config.yaml
n_layer: 16
d_model: 128
n_head: 2
n_kv_head: 1
head_dim: 64
d_mlp: 512
vocab_size: 2048
activation: "squared_relu"
norm: "rmsnorm"
norm_place: "pre"
norm_eps: 1e-05
positions: "rope"
rope_base: 16100.0
rope_fraction: 1.0
qk_norm: true
attn_scale: 0.161
bias: "none"
tie_embeddings: "early"
parallel_block: false
extras: ["some layers without attention", "local attention windows", "gated attention", "capped logits"]
init: "normal"
init_std_qkv: 0.0365
init_std_o: 0.00645
init_std_up: 0.0365
init_std_down: 0.00322
optimizer: "muon_variant"
lr: 0.00774
lr_mult_o: 2.0
lr_mult_down: 0.7
beta1: 0.95
lr_head: 0.00898
warmup_steps: 0
schedule: "wsd"
decay_fraction: 0.896
decay_shape: "linear"
final_lr_fraction: 0.0
batch_tokens: 16384
seq_len: 2048
doc_mask: true
train_tokens: 138400000
steps: 8448
dataset: "wikipedia_en"
Each number is 128 + 24 x the weight over its row's rms, rounded and kept within 0 to 255. Layers, rows and columns count from 0. The size above them is the row's rms in percent of the matrix's.

# layer 13 MLP up, 512x128, rms 0.217, rows 214-318, columns 0-63
size [102 108 100 105  91 104  92 102  96 103  99  91 109 104 102 100 102  96  96  95 115 106  93  87  99 101  95  94  94 100  94  92 100 102 102 103 105 104  94  92 100 103 106  99  99  99 100  86  84  96 114 124  93  93  95  94  98  93 102 101  95  86 101 106 105  99  96 104 104 104  99  88 102  96 100  95 100  97  91  87 106 100 102 107 104 105 107  97  98  97 102  97 104 105 108  98 107 100 105 107  86  98 102  91 107]
[[140  98 102 132 138  83 114 131 150 144 147 124 138 173 123 142 131 131  89 134 155  69 127 100 126 114 141 149 122 146 118  95 146 165 167 128 113 131 115 162 169 122 153 123 116 190 155 130 123 138 115 141 142 166 119 136 186 103 139 133  98 147 152 170]
 [165 131 125 143 133  99 189 143 134 152 133 119 167 143 185 131 168  92 112 119 129 153 123 145 129 168 146 148 121 139 119 100 102 163 103 104 164 100 128 140  69 133 124 122 100 159 166 120 103 155 141 136 144 110 113 113 145 109 118 121 136 141 118 139]
 [124 127 122 121 110 124 146 112 128 125 126 115  94 169 107 159 124 123 148 170 122 130 111 143  84 113 104 110 158 129 116 123 133  94 116 121 152 109  86 158 124 104  77 109 147 161 138 115 129 112  98  94 146 117 115 115 116 158  88 183 128 145  82  78]
 [156 130 127 147 145 131 136 115 163  98 151 122  94  83 115 162 107 135 126 131 111 135 137  86  91 146 141  82  97 120 136 135 139 128 122 152  96 151  95  99 117 117  87 130  98 176 107 120 135 128 144 114 128 146 143 126 162 150 162 155 164  91 121 104]
 [132 126  95 108 103 154 183 111 115 113 141 155 124 115 119 149 129 148  87  93 146  86 115 124 159  93 136 119 140 124 123 116 146 145 123 146 101  74 109 129 144 148 114 140 110 109 123 114 121 173 152 165 142 133 179 153 168 157 135  95 129 118 111 122]
 [145 148 127 130 186 148 156 118 149 100 117 158  89 127 115 128 118 151 100 136 144 137 140  99 160 138 123 110  99 138 136  85  84 157 111 155 122 168  81 123 115 133 133 127 117  90 168 184 114  76 144 143 137  93  91 145 121 100  82 147 101 144  97 106]
 [150 146 112 108  94 156 138 123 119 127 122 153 110  99 123 167 135 133 125 145 191 117 126 129 145 117 131 124 120 124 146 142 160 115 190 195 167 132 150 140 145 165 119 116 126 136 130  95 100  43 152 113 157 110 114 122 145 119 140 141 117 126 131 104]
 [139 126 141 140 180 160  86 142 133 107 150 147 104 143 160 126  97 164 119 149 182 161  89 116 139 108  99 125 119 137  93 150 138 124 102 140 129  87 132 168 152 149 134 132  93 175 126 146 129 137  98 163 124 122 152 161 113 126 124 147 124 139 139 103]
 [147  95 132 122 141 110 129 115 121 141 138 170 103 115 144  72 145 179 149 114 137 110 141 119 149 145 142 110 114 129 139 109 124  81  94 123  90 115  98 111  99 173 125 120 115 143  88 116 118 130 111 124 117 102 122 183 139 127  93  79 157 102 126 100]
 [130 120 116 121 180 131 139 135 177 110 137  94 129 167 152 135 140 145 125 124 162 164 146 133 136 149 137 186 109 151 153  95 139 121 136 159 105 172 151 146 141 131 147 165 139 130 145 177 161 117 125 110 146 114 156 144  99 133  86 124 129 138 149 151]
 [175 167 152 130 132 139 121 163 163 122 118 163  85 128 123 154 136 111 119 135  84 128 127  99 130 130 145 122 123 121 123 137 159 127 133 123 148 125 182 110  81  75 129 137 127 120 176 121 115  89 125 152 124 180 138 115 157 123 141 177 142 133 140 134]
 [103 157 133 143 100 134 178  77 109 151 145 133 103 157 171 178 129 100 131 127  91 134 188 137 145 136  90  95 107 150 126 112 131 126 115 142 112 140 103 130 111 116 133 127 113 144 111 102 133 115 132 133 103 146 140 138 122 132 128 142 113 143 161 142]
 [129 145 108 119 130 183 153 130 109  79 118 106 128 178 151 133 152 112 123 139 123 105 109 112 116 154 142 126 146 109 161  92 111  96 159 146 164 133 115 104 137 113  94 141 118 130 112 147 180 136 102 142 107 160 126 169 125 133  93 163 124 101 144 121]
 [137 137 105 166 151 164  92  99 146 136 117 127 144 133 102  88 109 122 130 148 111 130 111 172 132 100 101 146 111 120 184 144 105 158 123 127 111 137 144 141  91 172 136 141 115 129 146 107 176 108 125 117 144 148 164 165 121 119  99  92 102 122 171 127]
 [115  79 102 118 169 121 121  77 147 163 115 162 138 179 149 127 117 142 136 114 158 169 113 143 165 138 117  99 130 165 114 103 117 130 158 140 149 110 160  93 138 152 137 137 127 114 120 138 112 122  88  78 145 121 123 124 117 116 136 129 124 104 136 113]
 [122 152 141 112 102 112 146 118 110  72 148 151 154 113 147 181 158  95 154 147 124 100 154 112 124  97 115  99 101 149 110 118  83  94 123 101 136 159 110  91 136 152 155 159 133 131 139 120 124 131 109 100 125 147 108 158 153 179 111 109 139  70 160 132]
 [153 124 160 109 123 142 141 126 159 118 189 102 125 117  92 106 104 126 121 166  91  87 127 147 124 134 125 142 136  96  95 156 131 118  63 146 136 139 142 138  95 115  96 108 188 150 131 103 178 159 160 122 142 142 131 142 116 130 141 132 127 104 120 147]
 [121 135  99 120 121 108 116 104 131 116  94 175  99 153 127 123 127 133  84 119 115 138 101 154 130 139 130  84 136 115 102 153 130  91  90 185  93 123 126 216 129 120  75 144 136 119 120 109 110 137  67 142 116 132  95 151 130 139 155 139 132  87 154 121]
 [145  85 167 116 136 157 103 117 154 129 153 129 105 122 129 117 113 120 108 136 146 104  59 119 117 123 140 134 120 133  73 121 109 125 130 138 119 151 158 154 148 127 127 142  79 179 147 137 118  99  95 139 119 127 141 108 147 147  64  78 142 160 143 114]
 [179  59 140 119 158 165 160 111 127  97 141 136 146 116 123 120  67 159 103 102 121 126  90 119 137 113 106 145 145 156 140 133 120 105 130  92 105 115 155 107 141 132 153 146 150 101 131 157 145 102  99 119 112 125 115 148 123 120 140 129 116 139 155 110]
 [156 144 117 147 132 151 134 130 124  82 129 176 152 177  80 109 112 127 115 119 133 116 126 107 156 138 127 161 174 143 118 118 119 160 128 149 137 135 174 122 112  96 186  93 138 158 159 135 127 147 162 120 135 133 159 117 136 102 127 130  91 136 153 116]
 [158 134 137 135 142 142 139  88 120 129 121 152 137 148 108 158 143 150 153 145 103 165 119 155  72 141 179 120 108  80 138 121 124 140  79 159 134 116 175 148 143 108 128 115 138 127 151 147 121  86 147 177 143 135 139 136 131  88 105  96 141 100 166 142]
 [145 111 112  94 123  90 149 147 120 112 115 143 102  62 130 164 100 112 106 141 107 200 137 105 136 110 153 116 132 141 160 125 128  71 128 120 152 196 137 108 122 122  97 115  91 113 101 128 122 130 139 123 146 166  82 167 124 127 124 116  96 149 141 116]
 [155 120 118 162 112 108 141 133 142 146 210 202 123 146 110 112 142 101 133 113 129 140 109 186  79 130  98 112 157 160 129 128  89 110 121 139 122 112 172 161 115 148 152 128 113 120 134 168 107 149 105 107 149 139 157 148  97 113 154  76 145 128 114 147]
 [129 120 103 123 145 107 147 162 129 139 117 163 157 167  82 184  96 114 104 119 146 102 153 136 114 106 116 149 128 118 114 147 148 132 116 123  90 146 115 103  97 127 173 131 123 125 151 134 148 118 121  93 155 121 127 115 159 162 118 102  97 106  95 129]
 [130 128 131 100 127 117 123  69 143  96 131 132  86  90 108 172 153 130 131  87 164 125 134 169  95 172 120 168 110 157 117 162 129 133 130 110 125 126 122 123 132 139 128 159 152 166 162 138 138  88 146 128 176 169 127 125 141 125 137 129 142 104 120 140]
 [124  74 174 164 112 170 155 113 123 128 132 126 159  71 107 135 141  77 109 103  92 103 128 119 125 127 147 121 117  96 160 134 171 143 129 148 107 115 118 141 124  94 129 115 117 125  96 139 154  85 113 116 158  99 125 158 151  92 134 123  63 120 113 143]
 [130 155 154  96 100 125 143 120 153  58 113  94 106 139 131 128 124 127  91 115 139 117 101 118 152 127 143 133 129 131 124  98 152 135 153 160 143 138 105 113 137 114 155 113 149  97 116 120 162 101  86 132 115  99  80 194 136 147 128 152 111 142 126 108]
 [149 121  91 161 136  99 132 116 149 132 113 134 139  69 176 128 123 121 126  88 144 111 152 120 168 120 147 168 139 138 118 140 159 124 132 136  91 136 140 136 153 137  92 137 140 142 151 108 123 138 148 102 124 114 121  96 132 185 162 108 140 102 151 139]
 [ 96 122 154 113  63 177 137 104 170 125 152 119 123 119 152  67 128 143  96 104  89  98 150 163 112 119 129 122 155 106 153 118 126 136 150 114 131 100 137 122  90  92  82 126 131 123 121 112 117 154 123 154  58 131 123 105 168 110 146 153 148  73  92 115]
 [130 114 131 109 123 136 138 149 100 117 111 154 129 139 148  79  93 145 147 116 130 146  90 103 141 110  94 142 128 183 159 119 161 101 105  97  72  94 164 111 151 121 160 139 173 148 157  76 128 167 152 139 114 100 120 110 128 136 121  94 103 123 109 131]
 [125 137 111  82 130 112 100 126 128 167 131 163 133 134 149 103 110 113 166 135 101 144 111 151 126  82 144 123 129 153  97 115 137 191 141 129  92 119 131 140 100  82 157 125 175 134 136 118 180 120 127 129 141 130 107 146 130 102 118 107 153  88 120 120]
 [156 156 171 109 136 126 102 119 115 141 113 124 132 166 121 120 133  61 135 149 105 105 137 140 141 156 104 114 134 145 122 100 135 177 133  94 190 100 117  91 136 154 110 144 160 149  80 129  56 130 141  97  88 122 111  89 122 115 112 162  90 128 165 108]
 [136 122 138 137 121  94 100 132 102 118 104 152 131 139 130 161 101 131 158 116 134 138 177 130 114  92 144 137 135 119 152 120 114 121 118  90 132 130 133 127 122 123 148 120  94  89 116 169 155 124  98 117 121 146 121 166 124 145  78 177 161 131 143 107]
 [156 162 120 154 161  96 141  89  99 127 141 109 111 155 161 123  96 127  94 158 140 134 111 143 127 123 131 134 128 154 122 159 125 143 107 128 128 127  84  80 104 117  76 134 125 137 176 159  91 127  81 133 117 135 113 154 144 169 119  82 115 110 128 141]
 [167 150 119 129 105  88 127 137 123 142 143 110 140 114 156 157 112 112 118 113 105 127 146 180 100 170  90 177 133 144 128 156 129  87 131 106 134 146 100 126 155 202 112 132 137 157 121 128 139 117 113 148 140 151  74 161 121  85 143 120  98 126 133 147]
 [113 143 149 151 165 120 125 109 133 135 148 124 130 115 169 138  98 160 136 133 169 143 150 110 131 113 119 109 145 107 164  71 117 145 153 149  84 125 130 166 126 123  69 112 147 147 130 103 143  92 144 107  96 146 132 118 135 112 116 115 157 152 124  93]
 [134 152 123 102 118 129  85 128 130 117 110 112 100 121 191 145 149 101 121 161 126  95  88 133 134 104 112 113 137  79 108 160 139 144 143 117 139 137 127 118 158 108 132  90 135 117 156 150 146 124 165  75 107 178 152 158 136 127 134 124 138 133 128 150]
 [127 119 110 141 134 185 171  97  93 137  94 120 133 100 121 104 138 151 184 156 119  75 149 141 124 133 125 110  96 112 145 108 152 167 142 110 116 128 157 120 141 150 141 139 140 146 189 139 106 120 119  98 118 120 133 140 121 133 117 123 139  99 136 129]
 [105 148 100 123 125 136 145 132  92 120 156 129  81 102 161 102  96 131 129 109 137 173 122 127 153 179 129 106  89 124  75 145 126 126 152 105 106 174 113 157 138 111 119 132 117 141 158 137 102 161 149 123  86 137 138 152 120 178 162 135 123 132 155 129]
 [129 140 132 127 124 169 158 107 117 180 122 102 144 132 160 131 115 127 118 130  99 165 146 120 136 131 151 151 123 148 132  96 127 123 134 118 155  93 133 111 135 111 148 116 149 154 142 145  98 143 125 133 123 132 163 136 153 157 125 109 143  96  92  87]
 [139  83 123  93 107 111 112 175  93 131 105 181 116 149 166 107 129 115 126 137 117 107 151 101 110 139  91 137 121 157 134 122 122 111 131 176 126 139 133 122 151  90 109 149  79 149 123 128  97 120 156 138 111 137 142 117 116 147 117  91  74 112  81 148]
 [126 124 142 115 168 126 128 150 107  99  91 135  96 138 121 126 149 142 163 115 132 120 105  79 138 142 117  66 128  83 115 137 127 126 150 125  84 136 166 120 168 132  83  89  96 119 150  89 117 110 109 160 119 116 158 116  80 163 142 132 117 119 148 123]
 [ 94  96 127 115 143 152 193 118  99 127 135 147 140 128 145 113 174  77 175 134 141 128 153 150  97 116  99 168  99 140 127 127 123 116 129 127 155 111 136 121 144 134 138 123 137 117 128 127 157 137 173 164 115 180 145 144  97 115 147 141 117 168 158 143]
 [131 111  99  87 103 100 117 168 128 122 178 116 152 138 122 135 176 136 131 144 160 184 132 162  84  98  91 127 131 124 155 128 124 112 117 124 122 103 146 148  88 141 140 135 145 113  81 114 142 110 146 100  78 130 102 126 131 131 156 110 108 108 103 102]
 [135 185  98 125 142 149  66 126 101 176 143 154 137 106  97  86  91 102  91 133 167 100 114 133 130 165 134 153  90 154 141 186 148  99 128 143 128  97 141 132 112 153 112 117 127 101 135 147 136 134 119 122  66 160 118 140 106 119 121 106 114 119 120  99]
 [169 138 120 130 109 141 108 139 165 125 146 183 167 127 121 136 125 108 125 107 103 133 139  89 141 148 121 117 130 130 124 144  97 116 113 100  94 115 113 107 145 144 123 159 158 141 132 118 105 119 109 178 110 133 179  69 148 104 150 136  84 139 158 122]
 [108 100  76  91 124 166 126 113 122 151 134 116  99 106 158 171  91 111 152 105 135 106  83 148 154 123 163 146 112 175 127 130 133 120 149 114 127 141  92 105  86 105  92 132 137 178 115 130  86 125  98 134 121 117 162 147 162 149 135 124  74 115 139 118]
 [141 153  83 106 121 146 119 169 129 118 150 150 109 104 142 125 117 107 156 140 144  70  92 191  96  90 117 105 154 166 103 129 139 163 152 125  83 151 124 131 122 140 179 121 153 141 123 145 150 128 103 136 133 145 153  94 162 134 143  97 124 101 127 134]
 [151 134 127 154  99 162 148 112 158 153 112 128 170 112 115 120 122  93  94 129 171 157 124 136 151 126 134 120 138  97 131 106  82 122 128 190 153 120 126 114 150 163 119 113  75 146 159 136 150 120 121 104 108 117 128 155 140 114 160 140 112  90 150 161]
 [139 120 123 121 125 149 123 142 149 108 121 104 148 125 129  98 146 106 110 168 107 160  94 140 112 114 106 120 103 109 135 162 152 123 123 149 126 110 169 110 154 106 112 100 102 139 146 132 129 158 174 103 110 143 113 176 158 158 140  90 106 123 134 132]
 [101 128 139 119 127 185 123 104 151 103 191 105 126 146 126 153 124  99 149 118 133 158 116 109 117 146 102 103 115 111  99 145 121 189 123 156  61 134 145 153 115 179 108  84 149 125 116 144 100 111 120 164 110 109 142 132 132 110 114 161 153 141 168 128]
 [146 117 139  95 114 145  95 174 160 100 106 158 146 148  78  81 166 101  74 115 163 142 112 121  97 117 119 119  92 114 108 139 133 160 127 124 173 161 147  93 130 157 100 164 116 118 139 117 104 117 109 115  91 119 132 141 122 117 147 104 119 140 137 110]
 [ 72 138 120 142 125 156 121 131 118  82 115 150 158 118  92 136 133 138  97 138 116 144  77  97 121 112 166 145  88 131 132 129  55 150 112 126 123 130 135 139  68 149 109 146 136 126 160 122 113 118 160 127 124 103 144  87  91 159 123 118 115 121 107 118]
 [133 121  99 109 148 100 119 103 143 117 146 105 123 165 109 115 112  86 129 135  93 123 121 102 110 114 148  91 101 115 111 117  95  72 166 147 129 126  87 129 156 167 114  80 125  45 140 116 144 171 141 140 126 163 172 103 129 126 104 118 147 126 207 127]
 [136 145 146  94 105 117 126 134 133 109 134 150  95 165 132  85 115  89 182 157 143 128 140 114 149 124  81 104  90 115 154 139 143 106 136  87 137 168 153 139 132 107 123  96 140 189 122 117 120 106 146 113 102 114 138 141 140 103 197  90 156 142 145 116]
 [ 83 142 105 130 126 137 158 113 136 134 132 156 143 138  88 149 131 142 118 159 153 120 147 143  97 140  98 141  93 156 146 115 139 144  97 182 134  87 109 127  94 168 155 150 152 138 121 152 113 122 147 105 147  96 166 154 141 122 144 151 136 118 134 164]
 [121 144 109 126 175 188 127 150 133 119 105 124 130 179 118 137 167 125 127 116  98 161 106  92 109 124 103 107 123 138 163  90 113 129 105 152 142 115 108  75  87 137 172 114 156 189 109 108 137 126 141 101  96 135 151 167 139 123 100 145 132 109 144 132]
 [106 131 133 108 130 143 120 109 148 108 105 129 155 160 144 147 142 153 121 151 118 119 113 144 187  67 123 161 149 118 115 126 134 112 101 105 140 133  89 144 138 120 186  46 141 131 135 143 133 141 138 141 126 118 128 136  79 159 120 124 124 117 131 126]
 [143 141 107 119 153 132 155 156 102 164 148 157 119 106 136 130 132 106 181 144 147 141 100 115 119  95 148 132 117 128 125 143  94 191 134 144 154 154 156 150 129 123 159 148 145 115 178 126 116 149 135 129 108 128 129 155 102 142 118 108  99 126 104  85]
 [ 94 128  76 104  97 115 110 123 123 110  59 118  86 125 135 125 133 126 137 122 156 108 108 158 141 144 109 146 161 141 117 134 124 115 131 162 131 104 114 112 113 109 150 112 104 158  89 126 108 124 129 105 122 149 105 129 142 132 120 111 103 125 115  31]
 [124 126 108 116 160 139  91 133 151 102 107 169 128 173 117 160 146 173  86  77 186 115 160 124 107 116 131 109  96 140 129 110 149  94 165 103 174 108 108 151 105 132 125 158 178  88 121 109 106 120 132 148 151 123  94 124 134 104 170  80 133 127 134 127]
 [113  76 115 156 134 156  97 119 146 100 116 136 152 111 125 111 148 145  92 130  83 122 115 146 157 100 112  75 105 112 110 110 149 142 130 130 121 145 156  74  91 147 106 136  73 107 129 126 139 145 153 100 133 129  96 125 135  93 131 124 118 136 139 158]
 [133  96  73 166 115 132 131 135 145 163 125 147 126 162 151 119 145 147 123 115  59 120 139 149 120 114  92 109 124 122 103 118 134 142 139 119 156 137 139  95  82 169 106 124 135 156 165 152 114 132 115 104 158 130 142 123 141 113 106 157 154  78 142 122]
 [144 102 118 177 104 140 135 125  94 117 164 104 117 146 116 117 115 133 162 111 119 135 145  99 103 100 151 142 109  86 120 118  89 109 153 143 102  96 113 137 115 131 120 116 165 137 141 155 100 117 187 146 126 106 150 110 133 126 153 127 122  78 142 105]
 [124 147 134 130 146 138 136 126  96 113 156  95 169 141 144 136 110 107 159 120 154 120 106 111 113 136 164 137 104 153  93 119 118 104 141 124 111 115 116 123 125 104 131 147 134 147 163  81 130 111  83 130  81 130 161 144 117 144 126 106 120 153 115 115]
 [140 125  95 108 141  87 156 134 110  96 120 122 128 111 100 127 153 166 130 171  99 130 148  85 126  93 160 139  65 130 121 107 107 107 147 124 160 132 117 110 105 179 143 141 127 139 129  95 163 116 138 111 136 125 166 144 104 156 129 194 147 112 155  87]
 [134 144 137 105 144 102 155 136 129 106 166 133 133 123 151 159 143 122 140 144 150 180  94 140 142 140 118  85 118 144 109 187 111  99 118 111  80 172 153 104 100 143  93 136 152 129 164 145 127 100 117 105 123 147 151 106 118 120 160 173 132 134 129 127]
 [194 127 102 100 108 138 146 134  84 133 150 126 107 152 151 106 161 133 132 114 127 102 152 121 143 129 154  98 117 123  94 149 113 127 133 104 105 171 118 154 159 137 110  98 132 169  96 140 128 140 139 113 181 115 175 134 118 131 141 138 141  86 124 167]
 [106 185 120 150 135 148 158 145 133  80 132 137 131 159 134 136 113 159 120 146 147 121 140 107  98 115 140  83 120 137 107 128 131  87 161 148 140 136 167 159 151 137 153 133 193 158 170 117 108 148 132 106 133 122 142 166 124 129 117 147 107 172 165 111]
 [133 124  85  88 162 140 133 138 115 136  90 148 129 126 174 144 158 130 102 138 143 131 150  94 118 160  99 159 136 126 124 140 145 156 119 104  99 155 133 149 113 147 147 136 133 113 137 123 104  85 155 148 132  97 135 165 125 125 132 130 101 123 164 179]
 [132 141  69 136 131 164 134  75 160 132 123  85 112 125 117 146 106 161  86 119 137 165 111 117 109 132 147  74 156 145 112 125 112 147 107 111  99  82 149 106 139  95 152 122 113 112 144  97  78 148 112  99  81 108 146 116  86 136 122 160 148 119 106 127]
 [140 108 106 130 108 117 169 128 168 110 144 127 131 128 127 133 159 158 116 163  97 151 117 116 124 112 125 119 100 135 133 113 178 113 114 151  92 159 123 149 150 142 186 142 156 175 149 171 134 147 112 145 115 130 112 149  92  80 116 121 108 100 111 110]
 [101 107 123 100 162 125 129 143 177 144 132 154 158 135 143 133 133 120 147 130 152 156  72 123 153  90 160 132 158  74 102 105 110 118 119 111 126  82 167 111 157 122 145 100 123 117 159 137 157 165 165 166 146 174 109 140 118 156 141  76 102 136 160 137]
 [148  97 125 124 179  73 106 108 163 145 118 157 127 106 159 126 113  63 129 149 106 103 176 158 115 141 128 186 104  98 126  51 150 177 116 122 137 141 132 115 117 122 131 140 155 118 164 145 115  92  90  92 168 129 154 140 102 115 116 123  90 145 128 129]
 [ 81 120 129 108 150  84 130 162 117 119 124 126 119 125 155 153 115 140 154 144 119 147  98 145 117 147 172 111 161 148 151 153  84 137 136 139 101 130 109 132 170 122 158 121 124 132 129 150 126 140 186 111 119  79 137 139 144 121 109  93  62 130 161 103]
 [109 140 153 115 116 126 101 135 162 112 124 144 129 113 192  96 159  92  92 134 134 142 101 162  93 154 170 109 109 104 137 134 146 125  85 138 144 111 165  82 150 136 141  90 102 117 123 150 162  97  95 114  75 184 135 129 169 149 122 130  88 112 163 138]
 [146 102 110 142 135 133  97  97 126 137  98 121 105 109 210  85 101 131 159 124 138 124 114  83 116 118 110 104 138 178 107 114 128 106 121 150  88 166 113 129 148 154  86 146 144 114 120 126 110 120 120 162 146 125 178 140  97 120 101 116 130 117 121 104]
 [128 112 120 140 173 159  96 140 110 106 133 113 156 190 128 156 114 130 154 134 103 151 158 143 111 126 127  84 148 114 134 129 144 142 186  99 108 123  91 164 110 118 133 140 135 158 132 126 107 146  95 168 148 153 114 149 113 114 127 130 126 140 154 122]
 [137 122 116  94 151  84 105 140 127 101 127 136 132  98 117 127  96  97 118 134 135 134 158 151 157 130 134 155 107 144  94 140 126 140 109 111 117 155  83 104  85 131 113 115 110 102 147 123 136 117 162 130 127 138 161 160 105  76 121 136 159 172 140 148]
 [128 137 164  89 166 114 182 122 122 124 143 137 108 126 155 126 111 162 181 152 125 153 172 124 152 123 131 142 131 130 114 114 116  92 119 134 144 163 135 110 141 135 159 114 134 148 144 152 134 145 108 145  99 180 165 140  91 185 120 143 125 127 145 154]
 [ 98 114 126 124 157  97  99  79 145 135 185 153  96 112 129 152 152 109 118 115 100 148 107 125 144 138 134 126 117 126 145 143 169 133 143 149 116 143 140 136 128 145  52 100 122 164 147 140 110 135  86 111 149 115 141 112 120  95 168 152 101 119 140 152]
 [182 150 113  98 111 171 112 121 151 122 125 167 148 142 156 136  78 123 116  73 154 123 124 203 124 111 139 104 134 134 164 105 126 113 128 138  87 117 106 136  73 176 125 120 140 152 139 103 123  97 121 138 111 145 127 123 132 116 118 115  89 131 114  98]
 [140 153  73 151  91 160 113 141 108 125 149 111 128 125  97 129 110 114 150 136  86 139 124 125 112 116 121 155 129 144 133 138 114 126 175 126 116 119  96 143 146 123 150 138 151 113 121  60 147 107 168 140 129 156 124 158 115 116 164 149 118 132 109 120]
 [112 144 101 136  99 136 140 108 159 109 140 144  69 144 165 135 139 127 116 168 144 126 159 158 129 124  84 158 130 160 146 119 112 126 123  97 156 157 128 147 124 105 101 130 112 154 135  90 161 109 111  81 133  94 110 131 139 172 142 125 122 128 130 170]
 [172 159 142  73 132 129 143 124 120 133 139 151 142 157 118 134 133 115 161 161 162 106 164 115 133 158  97 151 148 164 136 138 168 141 141 143 146 140  66 136 133 118 141 154 165 106 128 127 158  96 177  84 147 114 151 139 152 141 168  95 138 117 118  87]
 [127  77 123 110 153 170 174 139 116 172 166 102 111 181 117 122 106 142 115 146 133 133  95  87 122 173 157 160 122 146 176 143 112 112 173 163 100 105 135 127 120 127 152 138 171 130 116 139 118 133 109 160 107 134 159 117  96 120 115 116 100 126 132 150]
 [165 123 104 104 148 136 112 158 122 139 126 114 130 152 143 142 125  90 118  94  86 155 126 140  89 100 134 137 108 131 157 124 138 155 174 146 109 149 108 131 140 138 119 112 151  82 130 176 149 143 186 109 136 119  96 119  87 139 159 158 141  81 186  86]
 [129 136 125 136 150  98 123 112 142  62 131 127 108 116 144 159 141  80  99 148 116 126 115 118 109 145 167 154 108 128 118  97 160 139  91 125 122 167 169 145 125 141 155 151 114  98 132 129 103 113 175 160 111 136 169  92 106 142 191 153 203 105 117 135]
 [149 130 115 121 166 116 128 127 158 153 139 140 107 107 122 107 122 118 139 132 124 115 137 122 129 130 152  88 132 122 118 148 142 124 152 157 166 134 148 135 130 151  96 121  78 115 165 142 138  81 125 122 148 111 119 150 148 102 114 140 111 125 120 119]
 [143 132 125 164 134 139 127 165 123 107 150 150 161 118  88 135 135 158 131 145 140 203 150 138 118 107 110 153 118 174 140 127 107 183 132 127 151 107 105 105 126 146 134 173 161 153 143 158  75 103 160 100 176 160 129 124 117 140 146 141 147 118 142  95]
 [125 117 130 129 165 144 129 139 132 148 107 175 125 125 173 148  95 119 138 133  95 130 164 138 127 113 128  97 157 134 116 145  89  98 130 109 113 172 164 172 143 125 161 132 125 174 149 102 132 127 121 131 125 127 109 110  99 132 159 182 162 166 148 130]
 [136  93 134 142 112 147 118 103 141 145 125 140 132 148 131 117 140 128  87 155 138 141 152 116 120 117 111 139 105 120 110  84  95 143 152 129 144  97  81 133  80 126 126 107 114 118 163 148 167 105 108 127 143 116  97 131  99 163 130 100 111 104 196 133]
 [130 134 119 130  95 134 150 148  69 127  99 148 159 142 161 108 134 111 113 119 130 100 140 127 113 103  94 131 171 108 148 126 149 109 132 104 116 107 123 141 118 113 167 101 125 119 127 138 126  93  98 110 118  88 131 137 114 139 135  89 117 132 132  99]
 [131 107 110  73 152 134 150  87 133 150 135 155 119 145 104 101  96 191  84 105 159 129  95 107 132 154 110 120 133 166 160 130 109 130 103 166 104 117 104 157 135 112 128 113 132 111 118 146 183  99 111 125 134 133  98 114 124 120  93 186 129 140 128 111]
 [109  96 119 182 141 126 108 132 119  97 127  92 141 152 166 126 122 113 148 118 126 164 106 163 124 100 119 101 127 170 154 151 146 165 127 116 173 124 121 163  94 148 156 149 120 129 116 152 127 128 150 141 105 106 124 150 112 129 150 131 147  92 123 132]
 [133 145  21 157 115 115 142 130 130 153 174 146 131 148 130  90 116 128 116 140 175 105 126 150  86 137 121 145 152 142 104 155 158 120 140 145 121  83 140 135 164 132 120 126 123  97 143  75 105 128 108 149 128 130 146 119 158 151 113 104 140  99 111 129]
 [121  80  73 106 159 103 113 140 125 143 107 147  98 101 135 141 131 129 123 141 145 126 120  93 121  96 120 140 140 182 144 119 157 155 134  80 135 129 145 158 100 152 171 125 107 161  90 109 117 121 113 162 138 136 154 104 112 109 134 127 172 133  83 145]
 [196 109 166 142 144 136 139 126 124 137 140 132 139 164 177 127 113  89 126 131 141 115 114 109 132 131 104 125 129 136 103 102 157 140  81 169 158 139 109 153 141 154 161 136 106 112 162  96 152 123 164 167 143 184 130 139 164 126 121 126 120 140 108 145]
 [117 149 126 107 146  92 186 158 137 116 112 164 162 146 128 101  98  89 133 164  78 129 176 111  92 111 132  96 129 115 125 121 140 100 118 127 107 183 128 159 125 140 120 113 100 129 104 136 144 131 174 155 102 131 129 175 151 158 138 139 142 122 130 145]
 [126 124  84 123 114 120 131 133  88 111  70 154 112 133  97 120 144 124  86 110 102 152 154 131 133 104 109 120 169 147 124 158 144 130 111 122  98 139 135 150 134 154 118 120 136  75 141  98 120 133 163  97 145 126 119 134 123 164 121 137 113 160 135  94]
 [145 149 137 114 162 144 168 113 118 116 153 129 101  92  82 131 124 112 117  92 126 135 129 116 133 103  97 161 113 127 122 159 147 161 116 123 116 142 136 110 148 177 121 137 168 130 146 137 109 118 123  98 158 152 137  83 168 131 122 102  98 124  78 149]
 [125 145 132 111 163 138 145  77 126 118 145 135  94 114 128 112 133 121 169 160 108 130 156 126 132 112 164 124 108 133 114 114 116 154 112 121 125 134 128  94 127 154 130 119 129 121 168  63 112 154 175 109 110 114 126 174  98 104 138 148  98 143 131  96]
 [123 134 143 111 113  98 144 141 186 119  97 110 144 124 130 129 100 134 176 146 131 125 154 130  79 137 135 127  60 141 137 157 120  74 119 141  96 114 133 157  97 170 135 144 167 118 117 153 129 117 127 110 155 116 110 126 139 128 127 116 127  85 111 167]
 [160 158 128 123 132 132  96 112  90 119 112 126 105  91 125 120 148 109  86 170 127 140 114 129 113 161 106 146 145 114  82 159 131 115  80 135 142 118 101 133 153 127 111 154 150 102 133  77 137 155 152 125 116 131 123 128 102 137 104 108 125 140 131  83]]